Weights of a small transformer language model.
Size: width 192, 9 heads of 32, 4.92M parameters.
Architecture: rotary positions, no biases in attention or MLP.
Each number is 500 + 50 x the weight over the matrix's rms, rounded and kept within 0 to 999. Layers, rows and columns count from 0. Numbers have three digits each.

# v: layer 2 attention value, 288x192, rms 0.0695, rows 145-159, columns 0-191
# o: layer 2 attention output (transposed), 288x192, rms 0.0709, rows 145-159, columns 0-191
# q: layer 2 attention query, 288x192, rms 0.0762, rows 160-180, columns 0-191
# k: layer 2 attention key, 288x192, rms 0.075, rows 160-180, columns 0-191
v145:533474552522532532587510466609553481544529470490492432478487481513578480511485575455466575470488550515488530469448582548484406514513518471319462559497479466463474472431489453503561494439450522537490517501560511528489481544505422517515497542471470473488467440540659431516581527502518425390418557608501496521454580402491526479586484493472374413430546482498520446486526515552470483518518485524524446481539497435530523478528527562500481543524407523492483465610584439605531440504437409505496509478468458508545459462505512502470403455493553479502487480556452409489472447548472489525
o145:557509477489561531602504536513503553508431470398571470553505496472542535548504495533532559464561478536515559532465462553529480460522521545447553476469436525435545470415572590569431470548439492459450505520495462394527492489529558529490416410546521438514542588492486441499360389447524424422482467538533540473452454530534547574532499489514450483425569537470466527517479484481529514479444564599469618483518496553518408552549462519571569480480553420505416456461428463423457481447473566389483507497533569384524473504496431516466488515607446491619511481510503581576475482446493398448
v146:498501411484504481397483541514471528473514542502428485443443542445418385489577451492560423560404499462521547485466537427506576378464544591543575433585574453525389578505495481459486505578521376519488521508545633537632568430499494493444536402404565423455553449466500478453528477512568397487442525451524502479523523584586581521495526592474541556555532548555478458523544525534381519479612525491446470527551524446527490470580469561550575465525515499582481535525536471520506518569510506624542537540551454453546442532527554502557501588463485500478554530484447420509470444459554488464
o146:510484493545546562474575507420645375506547369462556555398534477515527497484456449458613499465454519552505479402583463522492569495508510452452494557542450628556578486474467475550535509467503522564658583433544505547460472458549482476471556462505555497443537566445449545469421499504466514512545461558439436515664509547620458382482507438521488434428475488464490524556520570586454544575440383524454532470541533499534535392466466443505503611517427440498504462521482493403492478485553481578506479544498549507472607499461500496493515526557457477525480535462474524597527504517550581485
v147:660545491503488493443518533505505569492464459523505509514510531483546526479450521481463526436434521474483507583549471409405537434463402508589463534563449447528540487482494569494462515431507475590507463431420539453506410525510410474555514493449428557488398493465491500505569439505495453504478559365526508507493566505509498477548501572463497545525496525472572454494504445507423439558576477501538504490428466474455456433463490517535548540540531560487498485496490474563484528457525487555554500617500507464445423557436425543499526411448424529508527550491384564456514393507513473572
o147:439534461412514481517455505588393567559486494486461499447477483535526413579509469587543524497529410615558507517450465459434543505441551510404477405530515464530510489414558436604485390544572476554544453539436527482571537544490446488526475497547482547529518572386449561527485517552533489479568447551463446582511536517611452474442479482503412548479438477457505444549470503525443588558448555378581543522490531468452536510473522514482563544502496487573424454476466578502463551523532479390473539515517420569502475487494466502573422542490546480543527508496497467438569461498459513516
v148:568543485462450491540559520474653499509503532512523520405456572512427482564527392551445589603615487475485519465507592456508617533442588594423518479478577501535441506506507474484504514445508447530588520531492462489531508426476435520476524594422537484519461476486410520495611651499514469507571517510447488506447517496543438376516541533500500520532501476493467404501476465542508506451465545486511528478574456582525572518595533460536564537533494491483475503545511582479529446527520569525525549476469488546627548501524445522596528527485491503487408485432510521467483530445519512515
o148:447545424565536468460489533465547429536534475579561468526512543495480447488481488495458457498518618504549527558437524527456433535487553447407416586481464469569491486550557572514529481493585421415477510458503467501585513543562527602442525516497569473464519580479464522401452535434488513537443569549415448528513461531424488566492570488484551616573540446447495559516547592471475580423534495435494527454440468542585461493549481376518415521588637531522509523475576484466547458499549502514580572488515499465496519507529497521503495604472507480422500546525517589577545537533487549513
v149:501539511451460553544514443521542562516529530514484449459542550539450560508519535519451578478493465454503518494458507516368471532473495512413481434566545514420371507487519618417515491536596504469530543467412635417483423480539496530531427509449535538470517511501509338539490561489475409514421540534475529544433505497395559457477507495589469447451515496495481492566529589472420556515570547469521492546479474463452528501471497549578460510450448514523543468575553533455502493531414474493568481524519530430501433494568549493455537492516497556509569470528472596420497545540453473440
o149:589468503465536611476468553539454550485565567484537429434514581458453441522492527533587606543545525400458533444521415539423524469545552490513588480561524442458518470474537439516532491510450533501513489535553436495497563525479435514487498441500509513500620548436453458469518438519456449583518449476448539508502486571485614568495452451517453447490470464523457498520521476457461622535476472450491534509592571529491458465507540553483476452604504444501522472534404507421467563534507501532514435457505461480484515550471455446416493599443501492495566569521499484596573438506463568426
v150:659464494570533474504509499516503509468501387493507485458428502533552654482524417560498525588545577474543578447460574519552551468509423599469509556537478460581579524523505506445508506488525527474491467510505502530531588601482483492509497472539563471498422485508540507471533463530500487413584520476535496488513492444546508546511486549449540437526554497473394503464498417469443572472494479560493613478490652458524454482442491429487516563534452507456465497514460354393519493502473499504517570475472528593622569520438516448497417513585541491505419582519524573442499577451497493527
o150:544499474452516510529547450476503445561428313560501432528504456482551531632455463445532435469537544499546421543488458456596501549539551464456430480465476537579429574486562430525553461512508416453453524431499504472465489505522510532573410506471454552537535494559492533470518438512572484480580619530477505487491521475511486458513608418548490481477477495490588472433491445510563475493454601474537350462525436538485482559571478442567495558484532442497440524546546525478591460499513510543480496583494544442492477564421411487521577553549582476454490513475515442429518554453495453478
v151:460518478513471465473517526544536462439502518491508485474491493392508578490456501441488423503447524507504559559439502373497446471491562482574509509512658465502416525471534416535476512511490465534460497505536416539496558534484559502420512511500385567467532480424450529516512459538499438547477503495508520450527501510435461489507473570499485495495493578507467493522490502509565504457524511494450522528488551564458437525508498427389524501578451496459436511489453608458500539494428497421472522474503578542529417472549625498498491522405506510508337503510354489477524339429423502494
o151:413521493539559466482559458516522529470583418475508555491565455539548477518511497466545481472461513534469542471592509499508516556550492532558547493508510543520541541599546557447556474459474561524463563453535609505482505571566494441564401458506490372503478511538542503481430518532465505486540581425435418457593379516559489462495495502539525516424541429528481490553515514490439487507529518591468450541475547456503479534451524518514552493532460558515464490501442356485530464500478530472428544548505459500416488473568441543399476516511531449455549524497505476521484579565651493500
v152:530483536492538555519497442445579498493441436479495510625608555466482535466509537499558405540580442519454469497463484551548526486560547579486524560491501511592541474492506559514506505596477593497444518496582534488547551483526549510383516535429369503520544492482575433456385466511501557456498532460482423499606471539442459587479493476491535511511467419519530500484432563463556455566504483499576485482619531547540493519469487507430429487458457500509500506507552459455503465526531557518522501501512491592491492461514520540482517484484532422549414507505513546478487435508493520531
o152:448453462541506479563448466518543459484510503457627477473494487477503518437509534428442464502439433449522511484480495429577419500559430610543475491443522434437455477578446533494529547526478440476502583436504464452609448485563470446523468517582436562429459485560574512599498501534416560465510544458474582457441495486463451538354528505546504509498480505526477458383538405464579403527468490403537539485496448522485553496462432428495499521431449579487473434496533428480504446545543485492493499497456506515495466497509543530404544411464471492467522489520486470556413429488570476550
v153:527476473443501468469507564423455508508562514503547446469548436493524461496472511515493550677467516480466451561449499529487489472517488548564497523565518453528513521517471518402409536540578578528490535459472550502588408584519428512477462556517569467530514548472462530559608464516481407458419556472467511462521538406446533433521525495518495443474495479468528499502473470547420575516519549503518462518434511566592519472554491551558512535587458479486426506558445522566505479523510446488454500474439436532575485526444511467420491469435546540480395460496489509502513508549527508615
o153:520559395458487582540528479475491486457510553603490543490493507580500460507555424510491552419466573487526436477522422519484340553552521467485482450535525541603543492473522545533515397499500389480517552531466543455557501554534573515564430518492464526445601502503469520498544475539561460499544531560476513600535521525424500535502469529496455529520528512447519448597515548487527536497466521529455509463487460533539432460522548500478459551587561521428473495522489553477499553487523494566481435592473499465532569461474491485597579568497445499519517520483547528452437487537490335484
v154:396520498501508478473502497438512471484551423516460463385620471508441570466530429425451519501466508504434501420421474560486497500471519423443472454496532499466554497445509486534522519568590519660540537495443447491513430619520492500512474531450482417433474539535538443563418443517549419517492510453498502512501448473468461400527471600489556455443467474505582586493406516502469537579522479527527455539457525450519533470589479443486504493470483542580493463508453508522487488397540563441491488547464535526474551526488551488606515440505412549513508476506474457492486498461498499502
o154:481414429507507498523392474399535507499585507504471556467610430468478478471513445518576580557516549434525612449528459449519457479484532480462497468532501479514533438480519445494521479577553491485481485517580541496489547579485501473512487545520455475510526539501551469518549448547505403465540488547513536525458526512509550514461406563450468517508463566452536557559414471511442545421506475532522409562504517449481472530511589528509548465552407493468517504551530556497416558433396509519516508544498446515512481425463473430594525509487450480507536472454500565473443526508437386523
v155:511480478459516511431470453518475411581515513500535455540521497533512514541539558377520443482422512475438495570491534545491446498503502460554553532434407487524622481507511510472504526446527516575532522476607613489617552461591484468518514503402463370476536502453466527462478432465541494568527593476464458481500530518534489506476497464531610567543529492533611514511524462530464493471545572520523453503475560456505445461455496428475550543503483520498588535516507482543536505413486529444391535555447482552529502531601468506458533464485452492447424528526529449535502425523489491428
o155:455475387380487491534451453539482425516467530467546605580493474509511490465549455493560519506518497493548519492490422486507469469515520567513408541529531497472496440459495512536538479499514518505406491525574462515477496522491501518478552482532498489481476444432446526580448496467522536369489512477525521545483580524607446539434460495510494502523502526419520444497524591541533440468489496533422492563467512447426594475480526458500498460508489447478486480493515536487534572445498546468586460500495470480537478484436483467577473509491479532541565436463491528475444459473535531514
v156:525495504511511478567476605487528527553562495484594479452496512493464488478485521610536538508458465461468459630597481474528531483557426524587484499643546464463458571506484557528568469504461510445520477461527393508405439522488559487513483495568588547536580520411470498547519544454481453535534436554535477506481437511512425549434507514444603406553433426422484584575482518508447505482474514480452512487389454535442412503434515511417464519509454484450470496563465543497493549586506536473493496458568442642494598568409442472397542522565421513507480527493453565464530560530494509495
o156:547567584357462521538523514577372546558437554532477506482514521597493548353482496589410479542513523465397394560498471475455443610500461406496482440513479457530480442548532457499612473468514520541535510474474511534465483467528518487467481504423452521514460440526559471461546573483593468556543576463474453542501495492480537471454509527510493464465499468598543522533532489517573520500568453427520442500495475517471453495516560540469432538478414471491570576504499476509508521510526433539474525483474462540558584543512521466499547569497458442432477427502581448488510521555540340533
v157:384507468497508553503516522592364579607449537522473504482586506521505501522500504532458557451460472511533547506428468505501480521487549470532508476410571500533412502535551551510452479544559552485566572418478423553567419547473497503532547508526454455471592486476529659435445414511452554542516503577516549462524474537454488455471461483519510416490518567490484474507489490457485459564541431460495444513560532522458478486516520473594474544473584499501419495594437495436481598522386597492505441552540550508462497533560499537511618441510561580452603487490658449483498566507380474496
o157:496475502445450521406413532561486509464508626395455529456473593476396439484378453542522508512508417459530435505539531435496479515497623513504489409568529552489510498542468418476538535498425549514552605490620524581460567493470458429422596611496536523500492491400435519573503621527480480425464550507482521485514510443501496464511475566454474456492510495494552463502465514385547513448550526609543453539489590561521468482517487531478543420548526591584517454553498539571401498472580465539434375491545411530503502527486542503555448576462523447511475577519407391473593506468579485413
v158:437418499506503526525492476458593469518501481485457504457456371438472459505502507547388537549553564461555535501510570561564563491438520491409449457549667469518464478483499554551475500599516604371512542559494467539347544490492420526476446452501355480483561474522527471509514495447541463510534501534502530483534384476494561547496501490486400531471509469454485488523513474499431505466454433533532487467527493426502550475513482585537451499454436526560470474614542503533473422469543516553545483460529451623508593536424502459531479546494594461589540526494485458555471605448436487441
o158:561431457515530544562547538493532544521619447476609430440508444489493562446501505561551490512532625471481513435562461445516499518500632472464611394481579466470528507496556512455464552539556485552552457395555478476476482465521534530500496475499492424451538510565470429461527430565519446494465563560511514404507509532435499457446571456506437421448532486478537572540566474487541457625559476566533621427522471506450537557549390505517462456384487425437568557525525452446456463554442538476546470463563552478492419543524500464515518478509385509493444456487488514496480573436485375459
v159:532432534498512440447440528482581511493530426502496462521456433525503442459549513498527423443398462473483524477509521535471507500505502521552461478598489444525506488490420679453495477486469551529506519559557604443435543520560459480527493361448542510502481564547538482457442504452547465517500510593512410525500448523611447533467539574506597567516508501511637501512520492513532478611462590510524439519468562441498585522523494521570539541459466527510554467461477517546482537484524513524588579468494372492349532490482457489497519400468502499490570492493462505560521486529495520569
o159:474394606490457530549554573490490548519463526497429516495503417514573497389481496532461447502505478530503579501447494409473550471446515500448492475527520415464517442467531448512523536600498405553553503454462440505443506561522491514505540426436458521501457467481494461540410473612530520540503486550608545566488564478565469508429433528464463509488381486499470490483465540561476464568531450559462471518567411438418581415448527492511532446479439412478583446579473540522513553534462469432574530457532541425487494471497582499526484475531456546473507411432591591532456497523515348539
q160:598524481650499465492493459539526526503625458500521573425423574522418570459541530571433525489505553527544469463605450520494473615418508531473413570485535507448481469414505471636502532484486481417555516425491555477540525571530458515466480498438535515482522472461457547483525548548527485482471446413532462512501482532390515515514510390489539561580488570493570497421516486501493455417460464564506481568464506490448542431457485370518517480486546505590576581521378450510441501495406462494500543525556499531543431521559467538529497610535573547498509599504489526511509517463607490373
k160:523457533381508542485528436497555469525519482455567371451490491538474532466549386506505439487479469453465460592448423451551558582507452532513543466496519491403530515491494525465562512474503530495497467526449546383421534412542454484526498534497498443471587549443492437501490454494543448450528517483544432515461566470486517498498525600487515432461568447555541397515452481529423474479509498564446490490478518557510517452512482495517442501501493428416446509538505485432490439434393518584580573470538534446500464488500525419520508491481434500473534508479497481427513544327478452458
q161:534554548533489533512577509441482519499456563495464432488397487490463517471443511515571480555526543456502571446450567392477540538553490519549460465429468506541469508529493458431498517543486472520461475553385502528499529520402584541542507553459490576563546552505443508502509490462445513484543532520437442466558545581504546490548503483521462483459535429537563440438543417527457548483426493524568493392572430471492466524481491550550482513459465569454598531448513559532520541478434457480535490507426494485530541474484473423419539550491499464505588428458540611437501582458417516485
k161:423522494544485465505471562548503458478477539519512543558486568474479459429430528464553445494541508504526501549449498549443468529510531514517491527515521510591495466534486411586459458539498467523504497471530455469562454564516509529557553463512478475535404505500530541477558584503541509482476455508523486447534480450531519451464438518476541530500484507517510472510566585512468470559565489499472540476446470401528519582494554508456560500625548496603469478493442546599495479486513500439557498469474487585521561502549519523513445443530489488555523497636426521533477548467469487548
q162:554401471504476444504521448535521463485519411522526484476508476526405529525452569464395560429545470568528440567466608630476430563451471492421538434508440472497493481518536546463494554480529486499497514528536425520473542511461494555536479548514548447416467565414530521485454565428486497446516475489538607500466444476490473478478497533437515466518534478496474530512464604463495540437467472543459611467557520485414513519505525438549543477429513448428424512574428448495488422471493500520455550498537573513441539532572505463584510531523534516436488469526507504514583542418507518492
k162:556525613576578466397486466508555533535560470495550508472567482523523533535564445547516524415559437489522553483582465499591497498490525480529552467413497464503492528479502561517519520497527588489556531551475508479463539434460489472443427452508480475567502505479486549563396441517546463511563510501553426525491479500488465493548510497502529499475443497538547539495491453500516515542491531533531496461410523524519486513489451467537509543510469493471466452517462442501484444541413576518503587527456603470486570497448536528462441555555483466512492529451527534504515480421476481483
q163:493555479566511493472548522514570496469540503444476556565498573441525463408490530491531408519487483571371554456542458481644570445542469544509449471561471503489478579497532471488499435459481426461478493445537520484492571545483553483592475536496518554506524490534511475489475458565495538496489505486515448585543476568464513608510514431467514587570475505554491582406500392583558471529473614491531492554346454516633533498454590397419395559555516489572532515474545464551527544605530529407528465453491491445518471412521463594437486513442435534425500586521495498556569425568576469473
k163:469476389417412461524550544475441498519493566506517522473462489552453487490482514507543472541467581574508511489458488563493536507480518521462501549541476509484527503529534521550540492517496416511512488451561494496579518552531482475533522568436551510502455433507511560468497522510524514537463527457487576513464546502511493476480567575413449512539493491459492482500517456521517524457496494458450517551571445500465508511541549498511489416504511532581591582506546557510461499473522467493526472380562473450566482492521541497578496449450544567433485510508490428553489472547503506530
q164:476540614468513564513470555446397520440433509480481409528517509380526507560489498561489480491517542444555527515554500511492491556519514474545515519530523488489455596490496488512523483529547525535537488524479517518487434440519537469429553539495513503507450479509487381500531556452519471543516507416505501504486514445465590451552510549502470460437477450469529445536553562426423454534530456544554492439582422448464499491451445536502526483524515525479518491453564464538422493409427592503484486557504547580474508531443558477502507459481422461541565405461551433408448599480442481507
k164:543533591584531523488515420550522531494472427515559466518481547506510575539519503487486555415443475490512483533501506500500473506564471507577524484470542481495527565438457533509479549554480574493503490546470440513422505438469507487476546482526507451514538499479524489568457452517456516457509512519514461484500478530511544490532494428560566474490507496532496588530514506475479497516521510572581496485479544500492495491443460548531515569461510473505465401469476460477535489555466540534499497563494540494494501480507479497414472544553511444550467498488552590478493476500503524483
q165:533413459554477456445583417549595463440554459507483536494484412581463600488416505424434505478610593544603491620434472485563494506447508507525400444595490466594425401578479452506534483458483517516438539560555445435467555468542429507458415504586515511496508473430458498571533543565524552455592454563464435493547524558501478511569515488500391532502512470537436513487501480480643565496446556516418614488473483520476502459520503380532587522433557376377369451450470445510587365552574441596512519543528573491510461433538480504487546555453538505515507583489585530527537588473554509495
k165:388549476456518428532460432473520532555528599498450591523493490495473450485502497520513464423479506493595499421492484464497549465451487555528598507404447468451474526573511589456499484404508390481536461421454543542465445521520511437564467424562411572544506441598446555448500567495398410485537531457521549539422507599547552410583472486519556612477482517456571561537544484520433435523505486475491477511498440468532524470506528559620460484563525514428537490500463479590505468489554482544547446566438505435499560530465399540459478441524546437492460568472479471499476490444539539478
q166:504467505411460525494532472397420520587486466460469453565521537552588496451418496467528490526601548525532501526439556516596568451581553510424468527458398524524563491465513499450544482435603454538508526540472538481541540516532611532480555429524477527533594510491482483526505373580541577488574569449486550523484528443510488494548512452572498535386497490501516564455517381485515461566431528528469459416487422501517426504532471435598544565481408467544494492453549606505515454468524535537408393585346526481441444493462537503462552454487525489507505472602564555535544525556518460460
k166:518455423477402563517588531508450430561446538553503526452474624569497517527421554431571503514477468490514488487452464486377525491482464511581520531478491563528518450534565526619626436475570503564461476526692434582568557514558469542460529542501543492577583448423564523498437458504486470473509495509499527533456630565544530557498554585480497422549526502577493481522444428446560513544430575525418547504449469554482571437506506419557537500463568504557510492507585515538536461489475437554566494437567429433473520477586624515528524518503552497523595496519619618577493379442632462452
q167:509518505472487472525495581513481483481558449451565468456446444511493494494628480491483477454434545504460584591496573458458509598599567534532523521491486521695558491511387502462567501528554498575513434513440497474534517450496480484498600510519446445461311512458523509568472483447458510479610519524548518540498464537478418384503462482445514421445561430525497422441507585509486491550444472511546469483543463498503536443511527531511458458527471520513520494466427493531568538445531577501489539515487484575550608502502492499474511569469432415475480532522454481500493469549439530601
k167:528465563488529557463527503463507440400470484500542491437380572440652614487433481463494594565493493555584485525488572449487400553563453516668530543540489521436476547541520506586503516532531494573499556478432440462578445510504439561497490620475460351427567580388596532585455489525562486395561413514486419526465529538496445469389448397487541524645478541675570393477400524501509467484534514469474491371386558540636560541423565539428520498536541502541527454596585412512479492530496499505508403508479456474448501512499459509444579585491444541426529505466382595536613484405575526445
q168:506563519558517413544528511461531537452479506476511399496482475522478561482532457513576538507522526488431529394466476461460497558510530481570390455515496530482475545525546514524467524509479464527551457520467542585472560549484491515583599539423501440458558487476502530495485535536432537517471491509500442512559496527535484579547543523495489530533519481505513520427539403466500526504475583529584483452530477430497438536452439543523564527404459560579590461480491484483549524464535543501482512555446443506426518488434420529466514503455510548562524499401542513476476569558468510512
k168:634486554540497454502499486477533607558592519470596470517531500418540422530497466419476492459490460548534607499523476574568446431462438583463498491544470464502503506494467577434594508486451572514485439508566632481400524513462467460566430481484473519504496529511536530446566444497434430455593459505583481481446530559451534577490631493441442480478545491531550476642558427589502583489606576496539482495415509458422392483469562556469458444519437432428463464521480452425468448467496501505485584424432485514609509555521552485477442516513477535498562549507439514549617584532516437469
q169:456539590366534543537495438436398551523413523524525531564560447581593445571420509485530544491497522483506496408560615458513520477521469512489560430445551502445423515531469489355487521531561541486510503517506495563424406448543519526486558520500531514559476537544538430455408550491400440471437591549441565505517524477434526464467531449461555475437492480569498486541511513458516491490499543479512481365558476471535492589492485542472432481428473464439531418518550570527488474480504501516456527489375471441425519421430547469509516464518515466516407403504553464505493457595465533513
k169:443594508448508639493492540574458516378362494607462448522432485450450452552463612506554490537508414497496511477479485425465467514504493421561457564552518499490546466543510508536491487500574551440483484473472413571559575486496515530500529524450449530514558567497446487472467443580535479505534420507450478479524505489584520531440511529598541551524498546480458507441520485407550433527438578408463540531528442591534548524487449492429526516569475583686478458484512523538487489632496535502534425553485465439416512562566469499616513516411464483466563457432514544460438414445522579455
q170:545506381581468393484483471555631482487553390464461583542480529472477506443470487400500494482489498577463505493446428605495543480471439533500475532564508561459595462517548473605461466405474447432491552464589455417484532486487459536517437464492535481490438460542521611482562457595516523492526448495574494513461522592490498546475465468402444573576505531451483526516517397555539455520523611532429485612439553466464482438493546416512530550531543589450474564516518434549439493494558498513577402388610469400478572502588414551550487538451558515431490617517437515546554455508612476524
k170:473421369449500370534561502435432488570612527408580526484504401497553541445534421422437416438517584573609485553525450580572493437483441562432513453389451507417469528432522493447573410494498398513510513452503614495530451497550455475513453508496556511530443420467483499444501569478443532556510535533492506519487476533476479487542564508417449441478419450534555480503528517557447602499440484554514441459508494372513503481498566441462479472473468526466519495522551519533464480448460465475445562406536611523523481454495609538523489500499609543463475544609485520541478495530574447556
q171:548503550520537460397509597591482433519579457533497499475492479583506471572487493440545490489535579476512495457424597551453480513540524527424535560516465411549468454638544450457468552473549489441494469428516496553568530458515514440436515514512413460443491537500508486444524583424514532538448375441506509387579433469448537459487467544502485502499634487503487447556496557474452512445472393413433543488451514568502431566503550496473481457467499431481494511472435616472548484518479471460486565574395446450578542537546552475501480526497408448507560451439429529463463476493578538489
k171:547602586578542497520389502520509579460396524573368475562522445454528472578422534536588476502528426484449518467557543542462459498453538489521435507514474442521483445517501456530420531483510564475467469523425494539423572579437549478431517486508529544463517606571504412548438446531548480461552518552540512500569479507493575507462408416608537526554503529452503583439452534475500423525430550504546534507463451573553501566587383526501549547496548539477429518451473451509500482550586559517527575530474468483523592522498474522561444529484467465527470346428505504425427533509544579509
q172:508510488554446346420607472572596450544517458457420625522533531494528507409467592476408459525476553636393449464485481473627516431471382496454499508529452497487422610513539558567590428377411400512481553479527473505449573488505494560576436463502524586563479498477512529444460495597555496447533523575572533574429425539486337636516581455407502644625435430481468521426456481610656502462515686513493468554480583476536455483601676378500489556526514469542548578483504490477592591589488499415441490426499437448499502408543444571474433568410517611381461573505563465606615376523446453521
k172:478404423433473412488505527452467539513547477389530544508515493527497496397535537530515478511502510604466511531572450463556513512474509506456484483507486563413463560409550474586496376550468487459568515489497535418551501536448557583459454502473519536521446399544555522508470511554535507444456577448564506617480509524378504473500588483370462541566411487404481541427419586543568522478530574531511479532510535475557563476469588465514433538516507579457542556529507469436447502512471485418489498381590625446490483392512539512466484500473512604402477584536507492528677493531415351530
q173:468531485427500476507452481571456568457522425463467502521526368484525469484548435562469582490506553587495529518555426475497417525517552460521566572452511482544640500511542537508394482531413624534465540489527444480530537455520455449519493463556514537510525527485458532542584486547486460585576527526542486408434530449539409461490528525468444512518514536493468454506560445468506509520497467428537513504565479529478482497414464556437573452468375548535440447533526501493457428517471486526489521469462468437461497572494506475545483423426581429532506530506510454560433460490516530607
k173:403433505403448562597531549465527492547562536516396503471464501551613479533436485550405481550446566531526483398496583475513515551548451545527542477471507459476527448485420529434493611381440321523474530457510457496556463551516542529488624524524468474429505394515481464511520579431424545522564473485442458397524531397504403455521482520561499559525588454490467432557425479495468548459414492428377493416434522516487497567508534530504446418568549468396483536455503466468566499366520433460469524560471424480450564500509513504450511502428537519469509516489473489454371505526572589496
q174:528516457522488463481486510544519447404476503521506507556526556541570461483475540536522638492391479527477418428510507526517553567416355500446472402490439466452410525441505533552569501555462479433451511585554432493482443439472586506610431526435544456533579544538556561477478602595476389399495510567516552521523428523545492498388548471421525540521487513483516525452539498531458535344495506507495474462593425485459498569549584475495399541470537462487476554529429552539517454544510479416515553529509490407560509488469525440555524433535508485573540460552538511465461495504553485418
k174:473474427409478455508469477455487522485524540558456477543494486473351469522483476463591502548520489438377574439514556662433547446560514487445529557674605509464500501439530442433589515470489565415539502583465602522458453474470439483421579460535572519452393571488490562456545523451517434618437455429504519459564571526455442527459502531464434449415485480445553522545591456478453535517425491475457485562664529508482463472552540540535564439528432559548504503570551564506433481463549486384509522582469491507547473504513539516442491517443469473472439475539389476454491448549455537523
q175:469468498581428522514498528529531476443515521489364638474533414465393487502482577408497529508579443612471467505488482495486433371477499482507571459547436475474635370472446533455487493555431512563455407588569517439354494560493515478535404489497596501428482478466509393613406488511584526527607476482503477506487495457605473572576480461527459523467645421490460500518476644508586566570504585474485575564517485502491435461499505490541528470426479396515482502472506532533534519521523525608462526496478473434513536504523384532539460509546462502381517484473488528504526515483568514511
k175:538530500345558405505475541519439532511506479470506496455472530620539481492550508570572610457491515533587418464454583433549516441466419576495497510377540484491464555564443539540543432583560391455572481527536389527525421419589495455433470473446499590501305506506525560457425530431461499544472536386521560418453417492598494405528445380529476484538441539544473531479478455514458481514529504496553467506563490435521541489529463404532523480398524488491540475520471476491573477457473518481435487498451409512481468375472474464550570448543602532568498505441586460479441509469447512508
q176:537517537513492494470473492530519406574528563523524481524412552510584523518543429454400467467532546519547522573481466511570510550493507517558537444466420474474405473552443491583494543432444541573463502539494555589578446534456498455424550559569524533565540474556536512458451504458528467344583548488526466522436547428526559543509528467524551619408518437531545476510506476520549520434460479532519472400423443439517497522496582461502394554568537418503443471381447511552570406528599535558570533555480632507547464473498496505394529542483549459443541526544569516498482462537571510421
k176:477495581539462511446606401453557486597525503451516466502499500519432542493486504498437589530465385509567524432563479581518505452471474499511608523608453562531489441568565461454497575434445542511465476544500515554411378478464468467520552506448434515523506344464549639504582582547474396533432601547529558467490475454352491461580450499538474420464577459546571600453667559507500488499621558583480487524466546503487547446499572504615518574602510518447543397509518431481532449565503504579531552489487616444491587476515494512443426468447489436484485453464510527511558543544489454472
q177:497554562518512500574475558508496432572470490534593445532464504528600484546542479580566522460549463490601553453570504524533495520493526536548617523462476530428533509486458487570518468370433491597548572503461523529489504483471407534514550573473458452509464451506470632437483462480493573508550480541595529470355605400460457456461532441478443495532508503431516532562470464517612439527336492465462506521407435642596389556500497497604535592561374571483541415495549546539641506507569488463555450511445469470553461491477465525577558533518494465552421554550505537456485477425535510513
k177:444511519562487539449481501517574539413510511466389473548543383541543517489456438489499476498602478535519570443540455471504528502497460504489519480491459466575470485480442331588499477461523521493446504451514505524514540598535436567504359443489548584567490435593424469536565507570462506460590455556453571495501471520510525551466521658473500464501486443552478510524487475551498493450499499489512507458499502489547503473447591456549502493548465409465506475451545387492542461520408477624526588450453529567520489514579522545481485519522444459502472498517533397498484458620530535526
q178:518477552450526509581437462496325437514495540501454454532398577571606448543653475498485539425383415515509580445554486464442388519544520464460512430522491538477497563527668512545555486553494523511484573518575570383489370556502524470540561492435509459515498509514549387415486556552508431453482519544502523548420533539461466536420510567418649488489451486341505529524519463419530439438660571495457492462574524555466418475442431461559535467499424628473532449509617515441538566416404479645477477445566550479571478436454479466477541419554567450519601495591540497489503509510440477432
k178:595433392499420476549519485463533463618512541483505441467422448597410523490559521382439534465428555555482379527530624550443510506480638472512578426568443540489468485506482356406494487441473514502403466444525582537394455534533449574554545565516520391465532395504541432517551558533503535566380490561454453515591497470446488504494475528554495505527627564557481546510608604452556541498526543518467506641608539487536448501485482415488512493456401486462565490490530591438508468453531525478474454443519380521526522420443589424424510580460585641501494474477468486542429534516520475484
q179:458509556591526508516407549481502553452519558518424496510494545368494481558498476472434459453445529505494456501508473592456504572493463453559368484532480474510461475501465437555573477458547496422448422487504522436397442519535510480547541569544543450453506426478493450513500503556528474487497457536481486491500388552532592518554496570497459570432448474492519570569497681451516443547471468511461476475433452485501464487483526499417477509429504434521573576479510545577463499511510524518550507417526479517564523499499523495458482510503413583528518487418532542418446591566507525435
k179:557500577619587464617475458568553623483459432475590532567514430392392529508501530507547600482482441518464528485433473608450458462550466524511548526459627547577519548455463526487511458549420608466540539621454461579459463442453505433455501479624551491507450495504633506487471508464548547436549517446591481490455455534534531448518515486520489442548495496444487617526540505458479500479577506558662471520555553417523483483493574592557520566383453513506580452533470454509401481551549575530452413532420528480502471454453427573495448523476549454570463495513613584504555522544531452465
q180:543464511449551555419575447550619461465411560482542475525474529547440520451505503500524468491526425515526488564538500541443552464520409524447559426440565455322474497494468542549429436466478503557480518573467494505489621445467465450479360509529433567517513503594548537571463558539563476511496479495498507490540596490481580511427551425549471480468500468495482506469574474525428524555454438518478528461523452558475481526437512457480496454519485570459517414519468550508450499495421477456411532486532528516395485401487502481519519511371434462533483488491419452566479471455584498516
k180:479507489509467515532524464565426372537501551523377487540483528488475520501550457462433414543600513424480503508514479506579586531444530520401456560498494466480542501448483406539476519522453488515573517461386437405568513559498517473552539432477481546556495498450371491476495538498522432469525513425523595568561459533558437538503513519473587469361433490426524435521491541558576480506477441545379463496495487475448586418547484404481523486470537545520419486533447519615515458546398455546520599398491499481590563531460647548452464505538503406472502575397495363480528495500474553581